config.yaml
d_model: 384
head_dim: 64
rope_base: 10000.0
beta1: 0.95
decay_fraction: 1.0
seq_len: 1024
dataset: "wikipedia_en"
Each number is 128 + 32 x the weight over its row's rms, rounded and kept within 0 to 255. Layers, rows and columns count from 0. The size above them is the row's rms in percent of the matrix's.

# layer 9 MLP up, 1280x384, rms 0.0475, rows 259-270, columns 192-383
size [ 97  97 100 101 102  95  99  98 100 106 101  98]
[[119 182 145 147 129 140 109 148 147 129  50 118 121 181  96 115 108  97 133 152 195 158 108 145 124 140 154 159  92 158 183 162  68 163 163 142  84 130  99 159 129 138 130 161 107  92 105  86 171 148 161 129 114 147 160 139 102 192  97 157 181 164 138 132 234 151  93 158 173 141 112 149 144 142 132 141 194 183 128 133 149 102 126 100 166 164 120 157 122 159 122 115  84  93 184  94 104 155 129 103 179 114 162 179 124 184 135 188 189 104 167  84 157 130 145  74 123 136 124 168 148 126  30 107 137 189 165 173 119 149 137 126 101 125 159  87  97 103 147  88 164 132 139 151 175 116 181 169 165 144 158 139 140 145  95 135 135 104 195 150 152 182 202 120 129 133 114 156 132  85 139 152 103 125 104 122 180 142 128 113  92 148 133  76 120 162 150 134 125 181 114 163]
 [120 142 146  77 168 137 144 103  97 162 157  89 120  84  95 157 170 145  77 165 104  63 144  94  98  63  90  88 124 143 116 126 194 143 159  83 130 127 101 124 160  75 139 120 125  88 119 121 131  94 158  90 183 108 183 119 115  95 149  33  90 111 150 132  77 107 133  95 135 105 115 137 134 131  99  57 105 139 140  99  70 128 113 141 151 134 159 111 187 138 141 143 125 145 147 144 115 150 131 139 113 111 107 129 120 164  84 105 120  84 102 112 122 156 116 126 158  74 109 138 106 104  94 157 117 145 175 151  59 124 127 165  96 166 152 139 137 149 135 140  78 170  97 131  96 162 203 115 154  82  53 135  99 108 111 186 165  82 100 123  96 124 113 148 122 132 153 103  88  74 149 133 130 115 108  94 121  72 143 168 117 113 134  95 172  90 127  47 148 101 139 115]
 [ 78 110 129 149 131  47 127 147 102  71 179  92 176  86 210 136 102  84 141  84  84 139 124 104 144 147 112 119 172 128  89 141 143 136 146 136 125 221 166 146  74  88  71 175 121 125 163 126 104 138 132 106 200  67 101 160 137 114 126 123 108  90 154 115 139  68 133 188 162 118 205 159 168 125  54 103 107 146 125 173 127 155 191 160  52 153  98 143 129 124 204 173  78 157  66 102 133  97 118  83 136 115 154 143 104 126 141 115 102 165 145 169 102 119  86 185  91 142 134 106 143 104 158 102 141  70 168 111 147 148 162 175 105 136 128 111 155 143 156 115 141  91 147 101 155 112  72  81 126 132 112  90 173  93 148 146  93 150 119 117  73 114  83 157 126 150 226 100 162  93 126 122 118 114 136 129 136 101 121 133  79 160 154 139  84 166 170 153 124  79 169  68]
 [111 122 150 148 130 108 137 156 114 169 116  74 160 173 174 132 123 122 157 133 104 173 137 152  89 117 127 127 102 119 172 171 158 134 189 143 127 151  77 127 171 110 144 151 169 132 120  94 101 156 151 190  19 155  80 144 116  56 139 100 171  98 168 183 122 210  27 118 128 159 142 122 134 150  89 136  95 122 107 124  94 130 174  68 108 165 140 138 149 111 164 100 161 119 105 166  66 111  94 157 133 143 127 177 186 115 114 115 136  94  79 142 155 130 106 149  23 152 109 217 117 139  79 125 121  77 150 118 117 119 132 138 116 163 134 208 103 156 119 113  91 177  95 120  82 132 100  89  82  88 140 118 161 119 144 111 199 123 111  72 117  93 170 108 137 147 105 155 188 143 141 126  98 124 128 104  96 130  58 170 144  78 133 126 151 134 130 128 149  73 190 124]
 [113 116  88 181 155 101 172 144 132 125  90 117 136 104 134 166 146 184 135 124 178 122 167 122 152 158 134 142 151 137 138 151  93  67 126 124 103 116 140 108 185 110 116 139 116  82 157 128 172 139 162 178  97 119 125  86 158 147 163 144 101  63 113 133  98  95 140 133 106 171 108 160  98  91  77  61  94 110  92  52 112 127 143 164 116 146  61 113 141 133 131 109 134 131 158  79  79 112 111 103  79  72 118 101 118  91 100 138 188  97 144 164 126  94 189 154  94 124 143 130 156 209 119 213 164 147 109 132 133 164 144 168 164 155  69 213 189 148  92 100  73  84 117 132 119 104 101 124 101 117 169 131 130 103 123 145 148 156 119  94  98 149  83 123 157 165 107 149  96 134  90  90 148 121 168 140 152 145 177 156 144 127 100 142  95 145 189 112 144 116  83 129]
 [120 157 163 128 125 114 124 136 110 138 123  74  42 150 118 106 106  82 130 162 149 109 145 140 145 133 116 174 128 130 156 108 103 173 148 200 126 107  96 112 120 109 159  52 132 117 123 108  72 128 109  99 151 116 152 111 159 168 149 136 119 103 107 187 127 136 101 152 166 168 153 124 121 121  77 128 132 140 105 140 137 136 142 107 120 151  86 109 128 127 121 104 124 138 184  90 118 149 115 121 120 116 130 100 137 148 118  73 132 160 117  48 140 119 133 146 162 111 150 106 191  97 145 159  72  66 129 128 140 105 150 104 137 114 165 130 133 157 108 118 114 145 129 179  95  85 147 183 135  59 151 162  94 137 167 162 155 125 142 143 149 137 145 195 113 135 139 140 131 117 143 140 141 154 127 145 119 125 140 229 175 160 162 175 170 110 136  70 118  89 146 146]
 [ 89 140 139 108  84 107 151 107 170  82 158 174 121 135 143 146 146  97 145 125 116  93 124 119 160 216 160 119 137 138 153  80  77 161  89 141 131 108 105 134 146 135 132 115 132 119 184 114 135 104 141 143 118 158 143 146 120  72 149 179 176  59  91  97 183 145 121 143 119 137 104 168 156 153 157 108 106 104 115  72  91 102 154 127 103 137  89 143 106  88 147 107 135 179 169 108 176  77 127 142 100 114 109 134 136 126 179 120 112 126 181 137 179 205 126  76  95 120 143  67  75 134 122 152 164 111 122  32 127 171 150 121 173 162 141  59 100 174 179 121 142 129 153 113 132 100 132  99 121 115 101 109 103  71 107 108 154 119 144 101 103 128 126 156 131 150  65 234 129 131 174 103 144 118 193 107  86 182 174 132 101  97 151 106 183 122 119 134 127 177 144 130]
 [111 140 191 122 121 183 117 143 145 159 137 133 128 130 123 167 123 120 200 185 171 135 157 106  68 147 173 160 134  92 102 125 111 137 113 182 177 138 127 135 111 123 108 151 159 151 175  93  97  54 159 123 119 167 111 157 126  84 153 139 181 156  81  98 187  91 156 109  54 130 134 137 115  50  98 162  77 172 109 125 123 136 109 151 133 108 131  92  84 109  95 133  73 146 136 151 107 116 118 121 157 132 113  98 183 123 196 172 114 123 106 115 129 189 154 167 100 158 152  97 115 118 124  76 140  90 180 179  76 130 111 155  88 126  81 178 154  82 135 107 116 134 163 126 142  85 127 123 145 135 152 158 161 115 124 183 123 108 109 140 124  75 126  84 105 108 171 131 136 171 101  71 153 157  74 135 171 112 171 159 132  44 167 110 124 113 130 137  95 130 109 164]
 [115 154  95 177 197 147 182 170 120 107 126 146  74 112  79 123 110 149  98 124 123 234 160 108 136 117 135 134 162 135 107 102 111 137 197  64 113  70 131 163 158  73 132 139 140 137 154 148  98 130 162  99 192 116  88 125 191 152  69 150  64  81 120 122 107 132 105 148 115 102 124 141 181 136 150 119 138  96 154 115  87 133 108 100 162 139  89 149 144 135  74 114 174 127 131 167 191 135 124  88 138  54 169  99  82 132 139 140 158 177 141 153 120 126 127 211 109 102 191  59 144  75 163 126 152 126 175 132 115  93  86  93 158 142 134 150 162 129 152 141 157 207 106 137 142  84 115 148 181 107 104 195  63  49  47 137 128 151 128 145 103 150 155 131 169 117 169  98 150 149 135 128 111 186 175 166 111 139 123 119 132  96  91  94 117 139 167 135 111 109 125 162]
 [176  97  94 161 105  65 138 129 105 126 145 130 116 123  89  92 146 131 165 165 117 123  68 144 168 111 179  77 183 123  97 113  96 101 153 113  87 135 140 194 128 138 135 161 177 139 142 115  93 122 129 127 145  85 120 146 142 131 116 153 151 199 117  77 138 122 133 140 124 158 127 171 113 124 197 131 192 162 174 102  79  72 162 107  92 143 189 179 177 164 118  97 155 192 133 131  97 100  89  80 151 121 135 161 107 107 133 125 122 164 141 113 129 131  71 134  88  98 125 125  93 106 105  58 164 137 148 198 114 117 159 136 178 139 132 143  70  81 100 118 219 118 123 146 130 122 120 122 110 145 141 158 143 106  89 108 108  74 149 175 136 150 133 136 137 119 136  98  87 151 119 151 163 187 100 120 130 191 159  99 167 175 126  93 136 103 126 141 157   5 134 176]
 [114 183 174 125 145  99 115 110  69 158 129  70 136 196  75  96 156  99 146 143  97  97 151 152 103 110 123  65 132  81 189 111 169  92 127 122 152 154 105 161  95 127 119 104  84 114 117 102  91 107 114 155 195 136 119 105 100 164  90  78 182 124 187 137  57 150 154  95 138 151  87 102  88 145 106 116 118 110 111 105 142 114 143 161  94 101  90 107 130 113 112 162 108 171  99  92  95 162 186 132 177 152 134 138  94  56 140 176  84 149 182  94  59 147 132  97  76 151 146 133 112 135 117 132 118 150 160 170 236  58 135 135  85  98  92 141 135  82 136  68  83 101 154 150  60 151 103 135 105 130 144 103 139 145 122  85 179 114  97 117 137 163 187 114 118 193 123 131 113 121 153 178 134  74  92 109 149 203 131 141  98 144 191 112 136 143 137 139 116 137 151 123]
 [137  93 127 143 162 151 145  74 142 144 207 100 172  98 135 116  60 197 127 119 156 146  59 116 130 172 106 104 122 192 173 117  91  78  70 102 111 107 160 150 140 138 140 180 146 157 127 134 118 151 119  84 145 175 125 117 154 104 146 156 108 136 130 205  83  50 148 108 107 111 174 133 196 139 107 109 119 119 138  80 152 165  60 127 124 152 141 106 128 115 159 110 151 137 146 140 129 226  66 119 131 100 148 107 119 105 129 157 120  82  89 120 119 119 141 119 149 125 188 124 122 107 120 141 147 114 133 118 188 100 150 102 104 145 102 131 123 143 105 125 129 150 119 130 194 138 101 112 130 145 125 171 174 154 105 152 124 132 105 133 216 114  88  69 157 169 111 116  52  84 190 100  99 113  87 113 124 110 183 134 110 160  84 124 122 161  96  92 130 100 152 176]]
# layer 9 MLP down (transposed), 1280x384, rms 0.0474, rows 259-270, columns 192-383
size [101  96 101 101 106  96  96 103 105 105 100  95]
[[121 164 101 121  83 128 155 124 157 148 107 133  90  86 118  92  94 130 135 117 133  84 161 174 119 149 135  94 130  80 181 177 103  95 131 124 197 166 115 104 147 133 103 130 134 131 149 199 148  96 161 115 119 148 121 124 114 164  99  85 124 125 151 116 159 170 148  99 144 123 137  99 209  66 182 154  97 148 105 134 152 160  79 165 143 101 183 104 119  96  80 160 113  95 150 171 117 151 111 170 162 112 129 124 149 157 149 106 143  79  53 103 136  98  97 124 154 131  99 163  83  90  99 108 141  94 112  96  83 166 149 189 151  81 188 100 126 167 155 144 108  52 138 156 146 151 147 200 131  75 156 102  83 151 159 147 147 151 129 151 160 134 116 128  94  65 139 142 136 136  88 117 113 139 119 131 179 104 130 109  89 133 132 158 109 118 135 121 179 133 121 134]
 [142 141 126 115  65 144 119 171 109 108 104 159 152  73  92 107 138 181 121 135 114 193  79  78 143 173  97 172 132 148 122  88 157  94 110 139 168 184  85  64 169 152 111 163  52  88 124 108 116 118 148 122 188 103 105  99  85 125 107  94 154 114 183 100 184 134 141  86 136 143 149 115 163 150 120 120 116 140 169 133 172 175 119  86 116 115 183 163 107 122 159 162 172 177 181 194 139 122 151 123 118 127  84  51  95 147 138 132  80 103 128 123 143 100 121 150  80 113  61 138  76 126 100  60 195 151 152  79 139 148 117 137 135 101 108 108 133 129 158 133  97 175 138 131 108 123 170 147 150 188  93  95 160 141  81 199 127 130 113 105 210 116 131 145 110  85 171 152 132 106  82 121 142 148 178  99 157 155 113  64  87 156  94 147 102 146 143  93 133 130 104 132]
 [143 144  45 150 170  93 117 141 183  80 115 110 127 159  94 165 101 128 157 119 116 116 131 109 116 162  91 128 146 105 146  90 113 173 174 130 136 121 165 103 131 109 153 126 114 128 128 164 127 111 212 144 144 130 104 114  77 112  85 179 140 134 176 109 151 143 124 161 157 178 188 132 139  98 135 126 116 130  95 155 157 114 137 102 127 104  96 192  92 148 125  91 154 103 126  75 141 147 172 198 157  68 109 145 109  73 184  73 160 143  99 157 160 116 110  53 119 131 163 131  97 106 131 141 170 190 134 127 155 156 100 116 129  99 118 164 110 162 103 144 171 186 184 140 108  78  73 160 156 120 160 106 136 102 146 118 149 115 120 163 128 145  71 140 137 139 119  89  40 100 109 158 172 134 109 131 152 136 103 119  92  75 165 137 155 151 120 114 165 102 130 134]
 [ 81 130 140 126  67 111 165 133 158 165  98  73 113 153 118  95 141  81 140 172 114 121 140 142 130  80 116 121 145 182 131 128 117 219 137  85 167 160  81 121 125  61 132 167 100 134 160 101 119 161 182 145  84 189  99 122 141  86 108 167 145  96 128  87 129 143 124  99 159 163 198 133 134 131 116 157 143  85  96  69  79 131 124 137 139 173 154 135 130 122 158  89 156 175 112  94 126 128 151 182 122 166 151 167 102  68 155 112 143 170  80 119  78 157  62 143 110 154  47 121 126 128 133 140 185 134 155  86 136 143  61 151 101 119 127 123 106  96 153 104 112  63 145 102 157 132  74 126 139 130 136  53 148 142 111 108 186 129  96  78 142  59 186  97 116 130 102 112 134 115 138 113 162 138  93 142 115 152 176  88 146 139 158 137 104  95  87  97 145 196 106 153]
 [133  60 100  97 163   0 128 137 133 173 159 145  77 141 167  92  85 153 118 144 135 108 147 128 128  94  95  88 176 112 125 163  94 156 115 129 102 151 155 172 156 116 136 183  88  91 171 171 172 167 143 146 127 126 163 146 145 114 155 148  44  98 138 175  91  93 206 125 103 159  61 139 129 105  60 132 119 122  97  85 152 138 118 131 115 167 147 162 112 143 101  88 136 128 139 141 148 201 124 183 116  85 114  91 139 167 105 125 139 185 114 160 169 179 151 124 106 143 138 160  64 168 133 182 161 142 103 120  92 161 110 163 162 121 136 128 149 119 126 120 150 144 199 122  99  72 115 131 131  84 100 102  83 171 113 106 147 119 103 113 114 135 189 141 193 189 137 142  73  80 179 107 126  59 147 123 152 151 135 123 145 192 132 188 110 112 149 158 151 152  80  99]
 [143 104 130 141 114 121 110 107 125  95 121 101 112 119 136  88 101 143 140 138 186 160  84  86 172 170  67 161  79 139 174 189 168 159 137  90  98 151  92 182 137 152 164 150  70 121 101 132 104  91 125 182 161 132  73  72 117 145 157 145 128 142 133 142  90 146  77 174 132 114 180 223 195  99 116 118 160 194 143 153 176 108 139  98 131 142  91 178 163 143 133  58 119 128 145 137 148 122 130 152 123 125 112  86 163 114  93  89 125 123 131  86 185 104 100 138 157 157  81 164 158 138 172 138 108  80 121 154  72 111 147 152 142  73 187 110 103 102 121 149 178  73 140 171 131 126  69 137  50  81 105 142 125 131 115 128 171 138 119  75 168 106 213 143 199 133 134 151 148 106 175 149  89 143  97 143  97  73 127 123  95 149 187 127 141  96 114 135 192 155 126 131]
 [117 121 133 157 161 149 172 126 172 155 113 120 112 107  93 146 148 147  88 186 139 107 139  89  92 120 191 136 125 114 113 127  98 151 143 180 136 138 134 166  93 117 166  62 156  65 153 125 163 123  99 168 112 169 140 136 133  70 204 143 133 117 115 127 114 125  98 123 152  30 126 116 117 171 117 155 133 132  74 134  99 135 143 107  86 159 117 101 137  93  93 115 126  99 217 100 125 123 166  77 162  80 104 117 135 184  91 193 139 143 177 179 108 117  68  88 128 203 120 181 116 152 149 116 160 109 122  75  69 125 141 119 165 146  92  67  81 156 162 150 131 130 139 150 134 116 137 115 139 172 153  55 154  73  82 122 188 123 126 107 154 124  94 159 187  93 185 106 144  97 128 154 161 132  98  93 115 161 159 161 117  70 147 129 132 167 177  73 153  96  73 138]
 [146 157 155 118 126 166 151 114 157 124 129 109  98  64  52 109 210 138 164 111 122 120 131 121  71  80 113  74 159 141  80 159 170  99  97  65 105  88 107  44 192 120 146 142 115  95 156 143 171 131 145  98 203 130 122 182 148 113 185 145 115 172  94 134 164 114 123 102  86  89 173 110 184  93 187 208 132 101 130 158 157 131 156 133 113 161 128 119 119  92 125 152 133 147 136 130 158 163 114 154 125 103  62 146 132 147 121 149  69 191 108 113 149 105 138 161 102 215 152 163 117 117 174 178 108 127 110 161  92 131 154 145 121 130 127  90 143  72 142 136 112 127 145 156 180 101 108  61  99 135 165  87 137  94 105 116 117 140 104 115 106  60 117 183 165  97 137 110 107  70 127 160 137 185 120  93 115 114 168 143  95  95  82 152 129 118 152 113 103 198  79 130]
 [165 135 141 182 149  80 130 187  80 165 124 108 182 112 147  92 108 106 107 175 185 108 139  91 121 169 160 106 181 129 211  81 121 121 115 109 101 145 144 157 152 100 112 132 143 102 140 104 119 194 130 143 127 104 101 192 184  94 214 126 170 132 136 109 150  86 186 133 164 100 111 100 196 187  89  78 140  79 127  99  95 148  74 101 160 119  99 179 132  98 148  90  55 149 169 178  61 132 165 108 131 145 191  73 110 152 195  83 129 146 147 156 153 117 168  90  79 125 138 101 148  94 132 121 104 139 136  86 132 118 139 126 142 146 152 135 145 100 147 184 118 133 100 123 106  81 120 139 156  98  91 146 105 173 112 160  92 117 172 159 119 145 152 119 122 159 163  98 146 110  92 109  91 158 159 163 110 140 103 125  73 105 142 128  47 136 143 137 161  99 146 147]
 [ 98  98 138 184 136  89 135 107 132 182 198 121 127 126 148 130 148 153  97 147  96  78 135 119 161 146 114 142 134 113  88 160  92 176 142 151 100 158 128 169 104  87 120 138 188 136 133 118 113 136  98 105 108 167 138 100 212 172  93 116 123 127  93  56 139  85 126 109 165 115  96 156 115 161  84 171 122 187  71 121 132 172  98 134 125 131  98 202 150 103 136 128  85 173 124  91 119  98 106  77 171 184 133 113 177 114 138 117 149 133 175 123 180 136 128 116  72 172  69 161 134 117 159 160 139 148 144 145 141 141 127 114 120 150 111  83  95 153 145 140 126 172 115 151 106 142 107 129 158 160 201 130 146 128  63  81 112 119 133 172 144  88 126 134  80 128  98 116 135 118 118 140 120 178 152 153  87 117 120 127  84 157 173 144 198  99 122 145 147 127 179 131]
 [141 173 180 151 136 100  86 137 112  92  78 112 189 147 183  99 136  77 171 110 141  42 108 113  77  91  95 129 128 106 125 133 152 141  85 174  67 171 148 138 135 120 176  40 120 132 125 128 179 181 145 104 209 147 151 110 141  90 122 115 142 119 105 166 115 115  68  74 119 133 164 127 120 145 149 112  98 157  92 179 165 107 112 136 127 146  60 119 160  86 124  81 137 142 158  80 106 155  71 127 143 106 165 218 116 131 156 126 133 147 140 143 166  80 104 109  65 109 177  70  73 123 127 157  55 144 130 122 167 109 110 102 101 133 122 127 142  96  50 106 144  61  99 128  82 136 113 118 111 162 103 133 126 129 165  48 126 143 138  58 159 121 152 177 142 144 120  87 171 141  79 163 143 137  93  83 107 145 121 146 150 131 113 169 119 142 106  67 137  74 141 129]
 [174 145 137  84 120 118 120 156 125 118 139 124 118  96 164 158 217 123  98 101 156  93 164 193 133 190 115  91 152 104 100  95 134 159 147 113 158 150 107  97 125 127 168 155 135 102 109  92 129  87 100  98 128  95 114 123 116  87 201 114 139 104 125 102 102  96 189 156 142  90 166 182 136 189 159 128 153 189 176  86 166 112 103 130 184  94 126  90 114 186 107 135  55 122  66 120  59  64 123  81 124 126 234  80 124 172  68  75  95 124 129 119 160 142 194 108 122 154 142 158 108 157 151 168 107  76 173 134 123  87  71 183 175 127 100 132 159 118 167 112 142 135 122  84 111 170 150 145 125  57 148 147 123 124 120 172  86  79 171 168 203 135 121 175 101 143 166 118  91 117 123 130 105 131 113 116  84 145  74 134 157 102 139 111 163  86 112 104 141 103 142 123]]
# layer 9 MLP gate, 1280x384, rms 0.0475, rows 260-271, columns 192-383
size [ 96 100 100  99  97  93 102 102 106  99  95  99]
[[114 161 108 100 146  62 124 110 107 108 140 143 116 105  97 133 117 100 132 135 120 110 129  72  71 175 129  98 134  92 112 150 143 127  94 147  97 133 117 136 150 108 189 173 121 153 215 139 125 125  78 183  99 100 184 141 156 169 149 177 146  98 184 100 140 137 173 117  56  70 141 167  89 135 115 113 154 210 151 155 161 120  85 179 139  94  98  88 163 104 136 106 126 140 150 121 138 189 121 123 128 145  98 101  85  86  81 150  97 143 100  87 119 153 166 101 129 125  78 141 130 104 156  68 151 120 151 121 143  73 107 112 161  43 105  93  76 146 108 117 168 117 128 108 179  90 112 118 128 137 164 108  97 131 141 181 129 132 121 164  81  51 115 151  95 130 157 142 126 103 189 105 118  97 122 161 169 109 145 157 120 152 160 146 165 146  94 130 123 131 156 113]
 [108 141  88 225 121 115  97 198 184 126 185 124 109 121  95 149  89  61 176 117 171 105 172  91 126 148 110 101 108  81 156 161 135 199 119  93 126  76 136 117 121 117  66 135  94  91  57  99 140 153  39 148 128 126 106 172 158 116 128 165 120 121 155 171 134 125 145 148 167 125  53 153 123 144 128 140 200 163 122 128 108 137 115 102 146  97  54 104  82 132 143 187 120 136 104  79 154 124  91 163 148  84 114 170 170 114 115 125 131 137 135 125 131 112 125 189  83 109 144  81  85 140 125 106  99 116 111 122 147 117  91 175 110 113 147 176 131 101 146 128  84 117 143 135 121 115 135 122 144 124  72 106 175 143 167 126 126 156 115 155 146 175 131  86 126 155  88 172 138  94  81 130  43 151 188 113 138  56 108 132 156 182 128 155 116 188 180 177 131 163  74 131]
 [ 96 132 122  95  86 122 167 114  97  37 127 218 141  93 153  97 168 125 148  87 120 131 118 110 172 168 145  80 141 112 137 146 180  84 176 162 117 124 177 126 143 143  97 122 154  84 130 128 187 144  59  59 187 132  87 128 122  95  93 139 143  70 129 105 138 122 134 126 127 138 110  89 154 184  95 141  93  84 133 134 124  91 144 154  86 121 169 119  89  86 133 175 158 134 128 130 199 138 115 118 130  81 163  75 100 117  90 153 128 131 137 100 140 128 137 168 151 196 163 148 157 141 122  97  28 134  85 123 105 101 101 166 154 115 158  71 136  62 159 147 149 150  85 149 142 100 151 157 129 168  85 108  99  98 131 186 152 105 114 105 195 193 135 183 139 116  96 100 103 192 124 161 143 171 123 130 121 130 158 188 122 146  93 109 128  96 135 154 120 156  83 142]
 [173 129 137 152  92 163 122  76  82  72 131 165  99 165 135 144 160 152  75 118 102 128 127 133 138  99 126 130 127 119 127 104 147 144 133 115 125 179 141 138 117  85 164 110 144 171 200 144 134 150 124 141 142  92 103 183 117  99 120 131 162 104 153 101  93 171 159 120 123 156 188  54 133 158 109 160 108 100 205 126 148 162  94 117  95 160 142 104 167 129 122 140 134 133 115 136 158 121 101 218 182 162 139 182  95 132  87  78 151 124  78  82 164 111 125 128 167 119  97 127 172 115 131 144 123 125 166 118 123 135 144 145 112 130 115  85 112 138 110 150 155 158 171 172 139 183  67 134 120 115 205 110  97 119 128 156 166 110 144 153 141 147 103 151 175 117 138 100 186  97 162 172 132 173  86 121 114 117  97 187 151 158 130 111 194 149 138 145 126 150 160 107]
 [124 155 149 121 110 158 122  97 136  93 156 120 136 101  95 157  85 150 159  75 133 137 133 158 153 129 104 164 103 138 117 142  90 165 132 161 155 158 118 103 189 166 104 117 131 147  89 139 126 117 148 152 101 177 129 158  77  84  99 177 105 132  93 184 174 114 132 110 162 142 142 115 121 139 196 193 123  90  92 138 120 126 170 171 106 174 130 140  56 121  99  86 146 144 199 173 113 177 128 155 155 171 100  83  62 166 145 119 162 127  30  88 165 149 128 161 144 142  85 159 100 128 138 142 119 158 191 141 104 130 133  90 129 128 120 178 148 158 137  64  87 110 142 117 142  98  99 120 197 145 169 130 117  49 103 156 177  94 149 140 109 140 109 115  96 138 141 124 133 122  85 127 125  91 110 142 166 109 136 186 125 194 134 185 147  74 119 107 134 157 114  88]
 [134 180  86 152  71 168 161 114  98 148 171 109 126 184 123 201 134 133  97  56 120 123 200 182 132 159 155  61 125 150 172 121  88  86 123 121 111 112 159 111 110 114 173 112 119 150 151 140 171 134 115 154 122 116  94 147 157 100 170 197 141 140 187 160 100 169 140 136 107 200 144 150  95  93 148 116  79 124 111  94 115 142 178 128 139 141 145 150 142 119 120  70 133 141 135 104  85 139  98 147 122 152 132 167 120 144 124 114 131  98  88 146 141 153 143 145 119 145 150 110 118 140  81 113 135 151 114  87 150  95 137 133  67 130 139  64 162 103 141 131 176 151 211  66 117  66  79  73 123  96  81  85 118  99 166  93 153 120  98 154 145 198 167 122 130 105 100 188 143 144 152 119 162 144 136 152 127 166  91  91 154 119 131 121 177 126  90 111 176 154 145 122]
 [ 74 165  81 106 148  94 148  82  36 177 133 117  88  82 165 151 178 122 119  87 156  73  92 123 122 120 131 123  91 164  89 124 151 123 107  70  87 168 151 123 156 146 135  76 153 115  75 148 139 132 144 176 106  58 207 116  82 161 108 191 113 157 151 113  65  87  98 102  78 168 140 131 168 182 131  96 134 112  60 138 113 126 136 121 100 151 121 140 160 131 141  81 161 104 143 128 151 149 144 152 101 172 130 117  87  96 135 127 131 126  49 204 124 141 149 133 135 100  97 157 186 106 140 148 156  70  99 106 195 139 138  63 189 124 147 112 137 118 112 183 133 125  78 120 121 124 132 207 145 160 125 164 121 122 111 106 107 172 135 130 125 118 116 124 126 114  86 149 113 130 129 121  97 167  97 127  59 125  82 128 107 105 125 125 116 177 117 136  82 110 166 120]
 [148 133 135 134 125  69 100  99 126 141  83 108 126 121 137 143 158 108  73 131 149 171 132 119 140 135 138 132 120 152 109 104 121 164 147 203 109 132  94 125 131 169 109 103  85  69  99  92 118 111  61 126  99  90 144 114 126 141 126 118 165 168 130 130 117 107 200 120 127 152  76 158 167 137 141  70 156 163  81 121 155 139 109 154 160 131 194 141 140 157 148 121 150 106 190  64 181 115 181 142  91  94 154 157 107 146  76  94  90 105 126 127 177 142 116 159 123  65  91 107  76 101 105 151  92 103 113 137 135 138 106 142 131 187 116 102 166  95 137 107 130  95 125  52 127  63 116  88  91  86 148  88 135 169 167 147 142 147 113  60 189 162 195 130 109 169 161 134  94 164 148 159 143 131 124 139 154 149 134  97 147 127 155 129 139  75 139 145  79 128 138 135]
 [ 44 125 151 108 179 154 105 163 124 128 149 166 151 164 154 142 121  92 136 143  85  80 139 107 110 123 162  86 156 169 119 124 165 113 135 150  94  71 164 164 147 169 120 154 164 138 115  71 121 132 118 159 136 153 111 100 171 141 118  94 105 151 139 149 141 125 161 111 108 201 112 150  95 182 111 114 189 146 133 161  71  59 132   8  54 122 163 103 111 195 127 140 132 135 157 113  89 124 109 142  83 119 123 138 136 147 156 129 193 129 100 123 157 119 150 126 159 125 114 135 113 104  91  71 107 140 149 131 187 183 116 123 212 102 148 178  90 167  94 171 173 182  66 137 122 131 109 134 120 139 139 165 179 116 134  71 134 194 125 133  92 140 110 130 125 115 109  81  95 146 124  91 156 143 166 130 132 103 118 137 163 151 177  93 145 165  90  67 147 103 174 184]
 [ 64 114 124 112 113  93 130 110 119  48 110 135 139 125 148 105 101  67 142 108 131  63 122  84  97 157 158 119 106 185  99 188 150 138 132 133 154 107 126 171  97  96  79 144 149 130 151 163 129 108 136 143  98 150 170 117 175 141  79 122 138 119  89  85 173  87 165 147  88 162 136 102 121 135 153 175  92 136 176 181 148 147 136  95 186  92 114 142 145 143  84 116 128  95 158  91 108 128 112 146  29  90 141 133 140  28 165 137 209 157 146 171 147 115 154  97 149 107 118 173 135 122 112 128 117  91 114  85 132 190 124 188  79 104 156 105 166 202 149 159 120  95 107 188 125  87 133 186 158  97 113 171 188 126 141 135 109 151 133 150 148 108 133 130  85 111 117 165 110  98  43 177  56 144 122 123 133 132  83 128 113  98 167 131 182  44 118 115 143  82 157  90]
 [158  86  80 148 140 149  84 137  73 103 170 124 102  97 176  75 135 135 150 152 135  96  62 100 107 113 148  97 109 106 114 107 132 100  87 140 110 150 174 143 120 150 112 177 116 140 138 177 101  82 108 112  76 148 124 124 138 168 129 103 121 106 101 181 118 159 117 151 128 138 134  72 117  97 128 127 136 158 124 143 160 111 134 171 108 112 127 166 130 169  80 147 125 130 135 164 174 122 119 122 101 124 201  91 185 130 100 230 128 135 151 121 163 181 139 125 171  88 144 176  71 118 125 166 130 167 109 170 154 157 128 162 106 132 149 121  75 138 149 142 101 137 106  86 125 115 153 184  82 108 166 112 138 151 157 107  94 113 136 114 136  82 161  77 106 127 136 146 142 175  65 155 145 175 142 159 140  80 144  86 211  96 121 172 162 159 190 166  86 107  96 131]
 [ 94 148 134 141 121 119 110 127 122  68 102 156 155 147 179 159  80  40 116 125 130 141 116 121 136 108 118 129  70  91  63 113 132 133 108 133 140 150 117 129 133 126 165 157 104 153 128 137 111 117 127 158 142  89  88 120 109 118 128 139 142 156 219 159 134 110  78 130  88 166 141 119 163  81 165 138  92 155 149 155 129 147  73  86 101  69 116  94 148 132  90  86 103  93  87  89 180 131 138 172  80 121 122 124 113  68  67 111 120 136 143  95 121 161  85 139 129  94 128  77 134 104 114 119  79  88 122 135 164 162 115 151 164 123 118 116 120 114  98 151 101 152 133  90 106 176 148 154  91  93 105 112 143 147 129 133  92 155 190 118  53 139 165 137 123 194 178 130 119  50 131  85 139 122 124 181 109 132 134 113 132 113 197 174 135 128 120 141 107 174 129 137]]